{
  "norm_eps": 1e-05,
  "positions": "rope",
  "init_std_o": 0.0,
  "warmup_steps": 200,
  "batch_tokens": 131072
}
Each number is 128 + 24 x the weight over the matrix's rms, rounded and kept within 0 to 255. Layers, rows and columns count from 0. Numbers have three digits each.

# down: layer 8 MLP down (transposed), 2304x576, rms 0.124, rows 1411-1442, columns 480-575
# up: layer 8 MLP up, 2304x576, rms 0.127, rows 1412-1443, columns 480-575
down1411:106121112136093118105128131128099172144116132115147128148082130116103121108096146124099186097153134105170135132106127113101130141156147149138150116094129099144164127144106115086101113138124116153087125093119138112150130127161137146142103081124171118130111120164164137089143139148139159120
up1412:137092148150151128120109136137118132144140100123102124140145127117142087164147123096151144135107091162119165131157130140112163162161141138124136134116166143112145099158117082162148095120110142108120121125121122148118147100133133121099117110149130118146125134152100143105092150133143142143
down1412:120143169135202115134097095159129109153114115099128143118157092135097177111156169136109159115145121094102121132098149147103110119131140087108135121105119154112107107130135126140147119114118144154164155108095125139101145120131125149108108080132122114158128100137172114101129152112117165102
up1413:134140109156093139120142100130151134138136155120110130119127152135106170130117119124118161068126129118097119143147143167150142116140089124141148091129105126104148151107140076102118083080157161104169118120106122117112074093106116157141146120113109131141122113153139103126123155124150148177
down1413:148137138115133159132137153142103131140101126108145136143119139128137128159147121126116082114132125092115113121124112093151106144134162164091139144144171119120122114131127123126129111122130144148142131159094111148117159119116121098176118105127111126093172140117128118144128135188119123115
up1414:092139132173121133146108138145086110165134142136144132100144136102101159161107103129147141147133111124149128105121084100132126139092109153151135113109131101101143149168158087110152083150148113120130081120175109108135129120107163145098133135133133132107155125139126147139108140181116160096
down1414:143120130119118184115096138093149129075129120095110090141168107099121139138127086121121144081124133144122110118116138192138159129118096123137117116133097117129132152116155116108149133095115101151165122176107138090088139131136144152146130114180096127120097151167113151144130145125128122146
up1415:130111085119146076189069085130065106152124159128095123168156129133114092141175137137080092165134138129137126165094136058109119148135099113133146116114104139122182138125126149104100173144128146123147080142144134121120140165108141083151079072117148108126142145123129139157097152121085116147
down1415:089100109085147101204111126147096094071141043117155131141180116153107154110148121071153136154104137112157181145123103137100138119158093152124130114130122141141128139100152118061151126144097119111149091139127152095162132098094169076109127086140116160144123128178101120114112127084164140140
up1416:106119113153096119172127111120141139135111126110129073136110123135131160143143142088105127132105120130107160152140134144153127147104163156130092152123165131141144117140153155114104154093121122162140087110102122147135150126160061106149093127119115136144091133145126131136125148142060152142
down1416:117138132135115141130086121141116146133101140151076161089155151134146166172123120154121094139107096137144131164143140114111130118148111203151109126132110129150151126101128142168070081122117152149138100166131118106122122108099114134124172167124133148164139160113116119121120166151134121128
up1417:110111109134181138167129095148091163146091081128128144134094146135086160129156109079121101121155118103120133147129111113147150156140137150081093118117117083114173111136129086123108141157114111118115096121132093141171173090114118103147112141103149147111188148144147132106133156114158150129
down1417:104130152147136136153136126131136113100151098147127118157115129112117140120108090085157103103144116148129076098116086109113095150158150131184145131102091127148117090096114142112094132133146050112143138156117151118138128169145111115129125142119121135138104136122116099125100136113101136107
up1418:092137129105138136096158129146134118144101129140071091134118084150147158149143071070133127110117147109146121158132121149164123145083115113106101100104110116102111113140071149137118103103124137141115132125154077138092167131095155133159107106082121128131121154120146125152117130147109141090
down1418:129144159142141148089157157097129136173092129140108113130168076150135135172135161175098170118125160136117111138112138126156109143123114093101131168087122124161127139106121091131144124125179119102162150104099135110103109093189191166110127150094120113131115125147151163140114158111089139117
up1419:097106115096125181090141118110143148124112149151120100104101190153145115115147104113125130134179126141102129116105128136129141148088108138134108137160110151129112131140109135126104089083088149142097160148121099104118136132085082118119073126111128127120129127137119150187116134099093132138
down1419:136115094160107112174108112118122124097155124129126106128134136127156114099100150182140158099131117132114135110160106158128128136135106180114171120141143142118120132142084123172077151133168118127136113126130150082204143098107115178135136153128150179148132137123135114126156112133125142155
up1420:106111143135125119109121151156061130094087130089152130122151126124138137098116133129118149112153129089094120118096161126158123128164114105111101132162116115116150128106128131104067123138135117111121138115116120144126160116116114120186142153127169111118093150165137144083131124127143154101
down1420:087133149141123113129154138091115129140129138098129136136103123178147142121117146129166125147106072124123138152147129114173166111110139164127081120146134110127139142099133138127152105126151113111138102125110090120142154153143112125128130134121121116096154130101114142127142133170132138084
up1421:143133130150087104135116129148108117096122140154099140107143161111107108107147115127130145122097096173125171147119127112101143127118124148155151113137135127105154150132136122093133130126131102109157135145107128103052081153100127136126123081117114185124127119132108137100134128111094121144
down1421:150143130127114167139109131154091163106118129139149156166143171186094145173112143146126108099139157145098085125132135160136126117171128128113055109141092092106116070171123125115119105161160096130167158146093097112104120129089168110159128123103136100138169123118110112135144139135141128089
up1422:135135127174120111143192146152121143102114101131111122135152125078112112110098143140106154126128092156140113094127111131137105110096136139136116098090098130124133138153150116170137105127126140103149137161123164169104101171108129146165125104123107131134124137114143118120152148166139130101
down1422:171128098091118110149072090097154141166107152090104137090099100116126116116150158169102118140116116107131063128175112099112117104095127068136132143111132111115135101101127159120120091125135123139156125118165150158115126134119115148157119088085149206179147114098120127129136091079114102186
up1423:122122159132149124154164126113122079117158119128144111138104113075158106152148138101134149130106124155175105128105111112129130128104108136090127114157159128109143153156107089134080137105102209087143149118154090129122135179134107107120177111154174104131102124126116150105108180143112093097
down1423:119134125144131145133167126085117094110139111179143147111116204130089126130137083118161115117096123128141130116093087130091091113108104093123152155106197188120124121088129104139096130058112118138140145152125086171096093127081088072188155119113080116117166088150098149111086132112062156127
up1424:121158137136122130114150097114161089127101152130118161165153122120144131145098075165092104134140114158179119105155126126128122106110111118162124071173120154089130147088125121123146099139144111124113147132076111146126104122135124130124144103139129123159130110110172098103105134116147141174
down1424:101196128131138121121106131127131111138120139116091155111107126143127157136125150171115121140134115108103146127137170123102121121152136172131112150131106154155124156136101161142150140155131120182123138126163154108132114117183170134134134138119141121113125110134161151165133165120118148111
up1425:165150126130122150175112164125106168100102174138159086131095172104136117121120153076112098130114127136132193159143144071099153131118124115118094122185126116104086099107127168119115109092148158144127109094138115160111138180135165134166111087116149152127128103088106182125133145111097147167
down1425:141087164143067107083095152119112177124137135122116122132166091119155132136118111138132118142087138141144155082102167117109137133107121124139131122142137088146147112106140142125102130130170132120124124127166167115125129107119142138154122073129137081101093152133095148146166149157100167125
up1426:141138173103135147104124084125077134134124163098130123163149119146153123107118073128133155127154130114138142163144073159092137135114117156127143076145127118177108135116133163163131126096144145149150169124153103146125140167121131104100101141119159150117137133115098160073190139064142156127
down1426:137135148150152147161105115171125078133140127133146094134115124143125142105118092121157169175132163104096112126169126138156135144075131136098137105101162131121122092076083127139136114138149156136140146110111105115133167097105176088138086155166172083149117142057138127143137086188165139088
up1427:142133087147124138114157153119110137138122045154124144120128125096136123100153119118125131123124120127132095129123179140124135111115111149179102117148096161101108128134080092117125145155107035126145163149159175177171129082098121070095109137058142116170111124079127154132111131150146120143
down1427:142123100156136086096131123066138148134103104170145116119139172146165141140126126123102111097146130130096097156112132136161151131088131128136144099125127100128103114176169108167117114117137108106109171135134144143116179131100153102121140140086137136152184130126122145164100147132123091121
up1428:153144140123118130102109115117128123154139138111118107138120151152106184090111051138113162145138138111127120108141158146118128108112141135161145147121072142096116108131097147111151091137153109107081091142139152141129120138086166155118174150094146097154125090121118135107143168117108166091
down1428:168131131087126124150133073141128123105105134157137132133097146121114124152141145087137109148110134088148102109153090119116118134117121092102057174127118167149147102143104113160174124123150111088103097124085094115103132116133119114117166137132134127124144127111158124106116143116153147100
up1429:154135155092136131096126147124157131140205114160125096111154128141127155084135116138100143102145163165128108167165128138136098125130137198133126119123146105119102168136120143118151103124131097114090180139143084192146125149140128130125089103106123158134153132147116102138122110120076086134
down1429:102152103125121157149123095059148110098124110118106139121138115139132124150136145118175084108125121132127132144107131159132092124094157122142169096155171143162135146139142166126094135171151151093095106099128166112112136162087120073085126153080152124121103127163160124141101158156115107137
up1430:125113141082181099122150148112181148127152153113098162118131150124132166153127123080121112138121091112153161136116123151093105164107133148122157105140098184151124143146140147072121102107109132130123125108149135157168153169145142146109075099124125143132074122172062112110124143130110084109
down1430:156114085143075164178153096128108127123155112136101111128102128100179084177131097167101130139104122114139118139157117160146142174146145170120089143101128127055138154129100125147118144122104148135146138137141116105189125133129115129106135120123178126153121134111103152160125123162148119148
up1431:119131127123143171157119158140111149150129077111115128150134123099116129135121153114105166128106080107174104129124197102146133109119133113148097168121133104159095105135155092115166112106131157117118105096190124150122134163097094140140138118151103137117165115146162113121157175121088149128
down1431:120152095121147098149149113148127153136145092093110098114166131156108112127140099129092088146115159099156172118140143101123145188139154137113134157148115119121086110171119072117132175089100136197162112121116131144139135117181134101154130147125127146141108107108136152159088160116151167107
up1432:140123145148105120131119144156142176150117089138114124150115134145079148091132142159089120142166166117198159133128091177092126142122121122136137153117156164110135105088112166125111119135100157127167108105149105161118174168148162166139126112138084130103117155169147117158118156138141126112
down1432:093085174139146151105110096152156150098137180141118130124142127201162086095142132130170166118113155100163136111128142119118107184107110158116085107145089104114163128086171122108140084137077138110131180162142106135120137134144121117137131127100102138098101145155141144119138152121087124147
up1433:094108116103147169124122131147099117127123075121163124128142157120149138106108149150091158077140122164107124100172113121138148131149113108116106184152117182106133118099136117107137063134154103108091181159159166168135140151121146171125182137147114169147156163106104168134089093139101098124
down1433:081121084136120134173156155166128119129110141106161100158125164121136094098116143139115144123130112152146104125113130095120155145113131087126121117115124143094130127108096131116127099101126136169105170102119195102107141137130133131117081107148132116159147137136162138130197124117101186125
up1434:133144112107094095097070164155144145130176139134145142107129124157143133132145135086115126135139146105141118127108133105099115127108148112223104147156132134155125109117151180102093152096112098175171155133147120101106151100128113110116141120120100105118143166155138099104095127188165108143
down1434:121156091161148119109106137152131113107127163119145143144132119125143156122102162129129131128177124140116126140149126146123123085141194153150110127109151137143135132137093155158116120160141114136123100122168104139128117118146165135149139140126126103130108150136115142119105088131170109122
up1435:132180160126115149120127124121101127127150111124152119084158111112144175115119143120133122134130143175121174160137132153131125109173119117114128121143112141110112145147070125111112122125117122111162121171115079112164083129121144138126129122157145124171139131138163134118115208103133176118
down1435:107135125116140131116114091145096140147135146164166124092146137105158138125126115154106116106089115144167152159117163112097106148132147098154114089135107073138121125137116106070089114104159126116119123125136101127118061094130117165137104169118144162168111130084130120101085162156151131100
up1436:159153095092121089148092153085110146147156140117108104109132119120157133139124164144119114097115129117125138123116115130153141127145115113119077134116151135133167162120093155104120195125148164143152117139106175121121134099130102155169092122100099163087106166117091166147142135146118153149
down1436:149089130129110084133159159161123125129150120150131127127153114109124133165164141138163176128115135133141106140165147115127152176097152130160165125137152171111154151166147133101125137105148105128124175134129153114124152105128111125172128154112132149058113135143173146120142082092106138108
up1437:076121179122096167122129139138103149120136122097181134116085048120102128125098120116120173134122079093098130145133079119125142142069083104144104129164182129195171122111122156142110120145158136132115120101171124109155126101104107143138130152065117137124152106088117156138137192160107169173
down1437:104107094078071146149140102163124121125144134130119150127143128142095144105158120159098149128145122156110121116138101105120114093141114150158117129102112095126144144139142133137102131127095124153077126143105098068110120144090168095127138133092119115134111102098127105125112118085150109125
up1438:099136101121082101128134112139125130110179063141151092148143129148143132141111111138133159130097169100152163148137127164103138125115121171097095099113141108145128148099112132113145084135129127128133149141115086125107086126112159189136115101121121114155122115137153174112093143179115123116
down1438:121171126108145151122149139138145075128119147108100074107147101138140147136123115134127104137124154146115112133127118116109092149109121152155098124125137120085130167149137095127143123125122148143044154149148151129141126147115106125098113143076149148083146117140119082105125148117112133114
up1439:104132133101145149150108090163126103139104116128124149134138167128146134124156118108152121131106065118146123095086065128149108124097112146125104094105105069099108149136099133156128161147129131156116164159127109157150122146117137142109124117163082118117149136168117125137132102091109133151
down1439:115157118116128138103085066152137151091131112114113102120165166132089135109115132115125126096117139128146133143102095083180122116119134149143062158128121131148083137174099107129115110141124150083138116099137111149090100117138160120134143104120102124144137107151128134144118151113110106114
up1440:143133126138138088133137116110121120139130136130134135176125094136130117149158179098175082122151106139151120127161094126106139182109106131143109111141132173140132154150118105161136125127099130136084129109119144149141091127105111088159114129101105084108110153125162140131115104112074166115
down1440:148107139175144153142140119121139118142136121118169142129098079080119088129115158084120113133119132129099074098143112103130110160106129141100122112123134121155120140142141150137121147121117118143136144121126137137120126126107078098077128167112134059123126142111124101126133070172148121167
up1441:155110138118128144172136123128171162162136100094072125124143158140129125137154156094111150144085156138136123113128163109153106152111132157111081155127127120131154134193160124104164125140142112143158115148121153145171119131093142118092120123064124129149100116130167138135135072135121179076
down1441:132070129164111130118173067158160125114134125150095132153140133160129102097151127098118140129124129122155152134142142106126134105138119112132106149113092072164184143122136172125149166133104157125154146059110106109127173121107107167182150129114163139122113118123108141162098106119103116116
up1442:093136149176129145099122106110110116146093121121099145114089093152122121159138119117108164111121131166126114141096136154145123154105157136144158139118094135120081131175169154120154115157195116142067121146144124107152161089146173116143074130144094140099172127200125145168079088122143130117
down1442:148138113125149131123133150134092118147100114071120138160119140143134120116139164147115111105133125155142129164094099112106094123115107139082134147075156149109102117132126159129130161150123118160118124122187123115135153117150115110200120196099110104133149161125126110106161138091092124111
up1443:137123154146116133101183129158123127127131125117142113139147117128137134196136154157139136111144101130124140126110120068124107114154137140123131133122132160134109133140090099116094108110107157112134126131131114136128140147104124094140088099128139124125114110122138094153123102180137099080